Part of a small language model's weights: tied embeddings.
Each number is 128 + 24 x the weight over its row's rms, rounded and kept within 0 to 255. Layers, rows and columns count from 0. Numbers have three digits each. The size before them is the row's rms in percent of the matrix's.

# layer 10 attention output, 128x256, rms 0.185, rows 54-104, columns 0-127
094:099120125125135111090171077127173121071101142098064138122125100149112141122132101130168090130172109106155138101141093139106105131131094125112099052131124145108135121110121156127148159115162178110130116147142119096181115125154125105103128110084131120125096144122137123133126107167115134173164127141109126138138100113115099112146141115134142105111111162080135115130153131134108143130119
094:173149102120185170109162107153109125101070111129121089101097140161176137127141141114126136149099141154122136189139143158123131123111119102121156126093101084113167158142122129123121142157122109155136135131189145138183143139124109121079114164110081113097099171173139117124144125139165130132140108126156084114096109145094119133148131110100124144128138133092107120127113139133124117136144
105:147127109129090110099087157111172118128139103163128190117148101113136131126080138127122164144123135129099116119115112070156131184116123157119159151173111148142116118109128083127111128178146103123140096124108103107087145137178113153146113153163184117135102113126109119061110104119182125111106126160108126122148134102161110137117113146102129106167112144108127137158152142129126092135150
092:166082142137147118141132097133078119115122158145128154108103122109175134150150140101155079100147156113145150129089124120135137085130113129138130145175084079123129141111140153094106147088133104183096131129111095128111091132083100109126126145111166114097117125150141164168130114164054125124127161166170131157128110154129135140132163119121114110148156128154162127091103099135113169118142
111:135146096102121107103137143122129127142108095141094173142199131146168188114115094113077145126153140125101102127124104135137137136128148115120134116160141175150161181176121100120096091142100139144124111102121119100136133118122113125098106137092164153177135172200172115100120097085139116166137106162132120134142106145133137148109146137129135081093092137077117083131168112144130119131095
108:130142119071149134159150105151142148178133146147129146095137134157077177057093124151123090139078155141099082135120156171121148123140144113146133120166117137122153083153086093113162114086144100131141106085149114159168118142129145138128144133124169121131129170081158073095116160125096156093148115151195126137097113131121101124101121104131109104162126133121155100136158142127131134109161
095:132171122172139134199170166157107174123132182101151117159086102141153149158104132117139119114135137114130152076148173126166149076156128132145112098140167099147159177137140114170131164148166111137137121148108123166140153139099180119132159081123132144099107148166160139121132121144125141120113142122134145120120114117147140092154134119132128123131129141104102119130153124137097132133123
114:073120119138127114136123173129068173057132088141100121117106134143108166127175127144153150189107103130100127153108121138205151106165093120105124128131110104132160109185113165124121145133138104089118118104139103125111175128100160094132111136122130102100144156109168133173120126150124159100149131125114126112171125122145151089169124165126126131135152141118119091147103132134106121110151
093:082171100133190163152098094128122134167140171087160123160190149154118145183135125149123110142112102154125142174159150109112142129139158138151090153117136181144150115118154132125146121094158091094156109129210162148137110124159134177135177106175131158176139144128150150101116139137110123095158114140123117129119140151125134130136124120136137144113094102161142106127136116125136164111123
110:085119163157120116171070080133111133114101093129151097118111157136184118074137125086089140151124102151181139136111169085113130124135092116113143142112103104158170181118094130118097112131129130118121159137113135162080111131109138113111094127140121120104155158177105085112110091092136139125123125126142146141095176126104141113155142145155115118126140085115101141156134125130165123111145
098:123130096117151083120129108137144166122169107127121103152113173067120123087121066158164159123137072116159109114076172119091108114148130150104149109130148108131089123111099138066163181154135124075128127125127095148141108128132144134161119163124109143103129102125129096105063158157158135153123113123089124132129125118137138108147106144099142124132126123149109126162136164097105142130121
115:123107117106146122111152110167098148139142143157096129154103161096151054113160172116143123113130135115112106141104121158125150103123122135138157055126150146178115141054140136169140144105132143137132102096161111122170122161122141141131142149076126168116180112149079126139154104136100110131130130129132117165120111138112141105106114102100137156122134105156113146116123101132092176138144
115:083111134110124097098151138085124125145165092120132143155105101175136144142176132169111129096107077112132095122074130142126077136118142169110137136145147107092175132146153179123166129129079116066112140119128089132155149087115115145159098147130140138127078170127157137170137175129123083126151142156137121158101127131129129158123097146114110138122122162114140093119110113126127142153123
101:109152131165156105165106063060105117143159086119084140153107143099123183132123093117140108109139102154138145161107164097084080114133149151090148114140132112154102123156153143113125133112098147112140133128163116152097068070118121158148110129112130142098148096135162150145113114135098118122144122138108116131089168197175115105116127137130124129122142125159123108115113162140148143144137
091:135151127120108140199074111079111092134137117163126127165126140102095144175110169148107131134121115121120136108108149118130075112128116128103153116158155112140116100155147134120162131112155141112142129145112111168122121069129090132130118153127138158118142137107156167097155146126119151133152151149121153133068154147146147147148131156125140115075125143133126097104150113128132114116120
110:104119099081132135103097153112144102125169105125110142096123173114094127096146153150159106126172070145128104122128143087137093112097106178119157090139101133163114075128137130156187172107159180093112094086118107140108154126128114115144106123102144103121167124082133108128140155171105149174152146153165113134138145116123114133136095114097121127177129106111154149131106136122095146129094
102:085111121122124121129101136144102092147130151128086140206089133144124102120159080080113136175098106105119135155111102115130144151124185131150116130124184091126120135129124152083074134116141088098116118125151113118117131161145094163130167154133130170102117121119111123147070082123130126094149138121122120147141137121119138174121121114108136129116135118127143156127112154148143103111141
124:081111108143128148186114123183130140151131158177130152114123160132144153163126142112182090147111095094124144139148189096113186170152172132144162150135101120155132157149159133134110174077117105094104142140140151193126131158140140146132139176131131118126138148157137159129144132169098152112165134114094129128108134147115123101108117126098155144133125151121104120119127124119101144126131
112:101107130120145115130150110116139159060175171132136116100140184120154130151141152155147087137109106108124113156112139161137108141119084173159167124131075182176148153135144114148166148070135123110134122120169102133162122115145139079162162146145127102148169142162141143125135149135081118121139125121145102160120091138120126119142116113103135139134121129128115113120126121101122153113130
094:101153123152105138166168110082139167128081165096090160078138119108172147139146141127133093126106101115100117117115179128109091163146123098154133093134079155134119184152110144112142152106134120113131113121106135180151116086130149121094152127074147078150127121174133120154136147137092145116155123125124120131098084112119115109096158091135143128153119134124124096128146103120133159138155
094:107119157123169166162111066167139126130133126125145158118069148185128160101106145108157079115103129120170111165129145099075164142130121169122110132148102086148149136140117115128102150092123116101118158111147147141100064165121145130147123115135144106074138157110144132141126122165103130093111116116143105102155140149129132123111108144116117139153151106104114127133126124158096137150133
093:114142136082161101191131138150148166130051139100121086153117155129118126126129153076162134129121117129154108133098174117165141131157100057127122106120142124145130123111138160119119151136164150125144138101143109189129164127142162112067134110121114156123127147106134141144120101159142151133138112112097123140075121102103095108150158129142152121131117132107108135140140135112132122137131
088:140098186122145145117165102094145122077149114159171098100116150080145139097076112123106114117110119091191119099124134132089076143102084145110145137110126130137100128141115086135166131110150118134113169126122130137166086111125108074147100141138102107130140085135123107077118154110137141087107146095131144099109123126141155137163140172139132137140116119140131133154129124119120153109144
094:133096131172143143150083118119121139091144146121081163161139164106103133100132114155152160154158146106116167181145121074123131176147163153165092114144136122153131122140098102103131141170105132139120109166178140129095116131170130143157176106129136155123150121127144091096109127147176119127125127147130125111122152140151150102145103113160109112109154120162179128133127130151148096110141
081:106072141183105156124184151124139137125135125155137118098077090112100158107110171127141137137119110090113152138171136164129148130142146111117129142126148090118129099154120131178129143137146116120101124150114174123159102155140143146121131105145130163074107134087145133117191100127126164120149153136124130077114119146090122113075149127137115147121176137127154116133138066150136146141170
076:127126118116114089165140137110088135083148081179109076154174114104171150139143144078119157141152146144072115138093192169147132120142109163114139134112154146121140166133132109129071111154107135142136120100122096169139129122106139101159099174114094147151125116151146139132142064119167126121126150128123150132119171136120152114135136142127135128165105117132124141123116125132124117123122
120:107103138151156104098124167164140115154119090125176083124140168115140153198162105131192129139164101094130152148107096122154160126119146112105117151105139142164118152172186145117150174127144163106125130158153103109122158173137117145112113130167109131138155127142161162138101117169125108158150153145135115125123148131107138153123132143119112140113134090119134104086120137141097122126125
113:147132128138176166131111127178091072146153127114114131148124112164130139111116093144156101100100141127136138183155139132153180114087118138138101128130148121112169127149108108091135147113079110157127127154195162131148141177114085155127120097137131151118102163136150099094106123143108072108122127146143087103122134129096143159133113136124109088132156100083125134119114142136089122153158
084:161138102171109119122092106115145129132160110103131131157093112117059154134156177101120130122177131131126175127111165117109087107114144176117144108145147092100132077144147159162145131124138161177119118184109128134121137073125132118149088129136151163100126130092176124142168118130113149169128128118120157139127125117145124101094126141096087144162150137155163156132130114144112140151100
092:098168156145115084141131137078088127139129137140165153127161122154159131056174148097127120152097096140125130111107152122116091113121153156118137158151120168132120171144072176150119125115140089097144153149091121127125133074089114123135111130147146140165124149153140069177149124120113159108172098103115162144112163137149164145126122136119092107146132151132124152121072117137144096106124
108:109136092076137119127125127091153102147141111132108140178142149142159172201151101130141185126125138125074076127105117133152101152134137138116106119148167140158151165169160117100124137182120123140121093095108117137133157098131114133134085110098141161137159144160149178145102140138155144118120149134120127147140121106115102138143117139131152147093090132119099091114152115096127138140098
115:132179094165157132046158146100107086146086155165120116105121135135128136130145126115103109172100107151114162157148065133123110102078160100147178095102116133128132145135124165150152116122194098095157114170153140071132118118104086169106171151123113116116110136119146124142145129122135182081134099120116115124158124113140132174124141098129139148154115131122130115119112118124139127109149
104:112107208130142121122150158145135098132152172142150183151100101139139137130118102107160151102123107096200114112115118134143126130118126165161164133185142116113116146131122138106111178145121128095095217122128101124142157119108099116155163160146186148123118124147122138131102110178157133114166157086118130148134111095120146143120138090125148117102096132131121115139142103104093125124145
107:160129146125120132146178113165131086101115202108119163129131124074172147165107128153141102161099167114123100095135122161119161131103112098174087143166140132133078139145158134146132148123157101159114121113128129133157104146150103133133189107120165111119126085170150172113127136137117154103115126122146176124123122129150159118166142116152145095129140157155134135090110117108140129080136
093:112093104110105113150099113131062096097119166112165121124116095122107106130172125137104155132139139103096101091131159102109129057094096102138123135118130130094120108086146171137124096144130161117117083102112134147102116113083096111114167136141104119133109104112095143171114127101137123159128130126143126137104138180132149172094116120141077131140180173148141163118131125146155129145108
095:130093157088105118150125118097108078121129139111138106131135078108146190126111138101154137124126114116142073114122152092105114130107111123139091141098146110125116134190142124135095144161124107121102142080092113153104098110092087107126132096130113152132105103119158162151139116138151165107161145089171139113126150131141134114125153112149114141126124163132162106108079109117152107120124
092:102139121135157146157116140134109160131128138138122160138129104178133105119069115123090162065118076121129138134148162127141127092157139115104141098194178130103167136114117107122156106167092092093133124126149137135118151125120142133130120143115174145118111164121124128104120140100161084112151136140143119141105140123100131114092138116098111122114125111125121121152152135144125137165137
104:109138094135105095088134092171119135146103093113174160137089160137126112106148129106149156160148114167074104119099076145081175139132142109120107184157131075143127112134115141132088135157154132113144085136113091106135102186131139137103087103163165134088150137113136110146136114144140164124132126157141128142145119151120139130136150122144117116134153096104121140109113142145135123122115
093:113098165117111115143132175075101139069067126077103141190172185108096096100149084149122154140102107101145100146123150137140114136123117106130104114119159151175137122092090111110139128147113113089127145096144117155143144100147157090096129107119121157156171106121113092136105132128157097101120118129126113133138093127148113104133161106147123137106099108145130144149145130136144148136148
087:118161109108144151166085135114149154128162163174194144110074113127129163136149102074122109101085126156093128098154152112152098092127069123137153124178143117118121094157155167125149141103170107130135118116110141152088146122120135077121129153134148118105109088106169149150118118126100148113110141111099165104133179117163177128170115158146145091138169096174144127128067151099117144100121
088:157136089112109160126130129119135187127116098111143158125131117117160139084156144085121113093106132149107135111168129136120116123132134123128123148141132108124114148109118128158108103124106121166120125128087148106127119104101175151111080088137132157116137137135113096165181088102122108109068141122147085082136152149108097121083115150134095165177138114139114154125132169153163147150107
106:143110117131148086109172147111091114118093157109134153114103090192155127184113128083143141093139130137096100171089128157155121098117109114164129137161120110118199139128172102126082146146093135138130123113146095121151154112090113114118142124102159127120098170145131170111133095136144109147125151124124154152140110129145172156148153118113145117140158140082120151100120112141101114127112
104:090101149105083132115131090117194164133150167170159138114073084139140109101109108118150152108129080092132103065142082111104111182169130160138159128153126099091134129130113167124162136145135139089112164115075150105123125108168146117156133159130142132101085143140149103141115149136143141144140146128143142127124146156115090112097127103127125120122142161116086101140145137128116123134140
118:137087166098137060163153180120159131170109121107186093096118098142132137132106110083133149138154151104165109153073152160172137168132162105116083173096114109103123127140139097100100127131139126146099162105131074164133161108157136154109101093172099119117118125113133144118107091124144146142112152130142150168104115113109144133139132159150134136118139140143128117130120157127127139102106
105:150155129101099152113198150112141158155101116114147138084093176173157158106107105090137108084150102159141118074158131189122092127154145101098139130139086104146166121143110126098117150107121161127161135118088136127180141119109147145096087127136149079108164157137148109125109107158112110148130114114130135121128085126133144126125156136102125115130155119109119132141134149156093158133096
106:094070089152128101112161074085119135151077125086147105143102122116116136143106128151086108122103126090079151139093126157102079134142134109121122155094118114122099115121147109106138097095107129110069091123128112136153090062118122123104132141143102121111124123113102160118131151120104113132126126154100094137140095159138095124097128115176110152130143152137152117132155127127146143154147
107:148092103113156122099140128139118140131208140089097085086073159114177127104100113106107176136124124108127132122139140118122134094108120200118128086096081093152141162101120114118135112160166144134093121121137140110129142136105124131190131108101087083096152136172113092106118118104163145144113135126129130143145111120114139103136099136145133152130155147137113139166148136132141102095144
112:106119122127101162144197122140125097183146098116129166112129082081118140138089142122111120149152100125125135119133154208151144147117157157114143141192093125089088120147127071097131118129134146113121123133109142179193134145127090148141106141132175112136088103118121146090116143119118137154148133103110113133099105139110123118082134136113120110153122128136123118138148135129129155151120
090:149144137138155136099122129144125147160094099144116135138142137124126177102137169129154078110118129128145133114142127099106099087119135101101165079132140166158118116131145167198145161065140140150134144129125170106103113136055104130112082168086123158166159112113114107143199147157075138136128129107116130117127133126109125126095140126109150134110095125138116129135148094122101164122132
087:136108126121091146057134137122122087173141087161153111109119128096101096152106156144141125113130100110138145091147085115141125099110179132082138142110139091113129122108139120138157133161133117105142144120105158077151144112099116175148098164146113120106098093102117145115148160134134125124155131095137108117151101136136155135060111124071099159126171150114094143116128130123100109149135
088:102071155067123131123108129108111152096143142172152122174157146129164174098127117123118130146127117075155066126115130100114128122129104159135162114127173147126124167177103122117153147127150150113073121066139128132105124124126124096160134180146127160130155134167162090106121106146154118105097154140157148103118147143158139091140090130123129135116132114147121124162118111149131105120151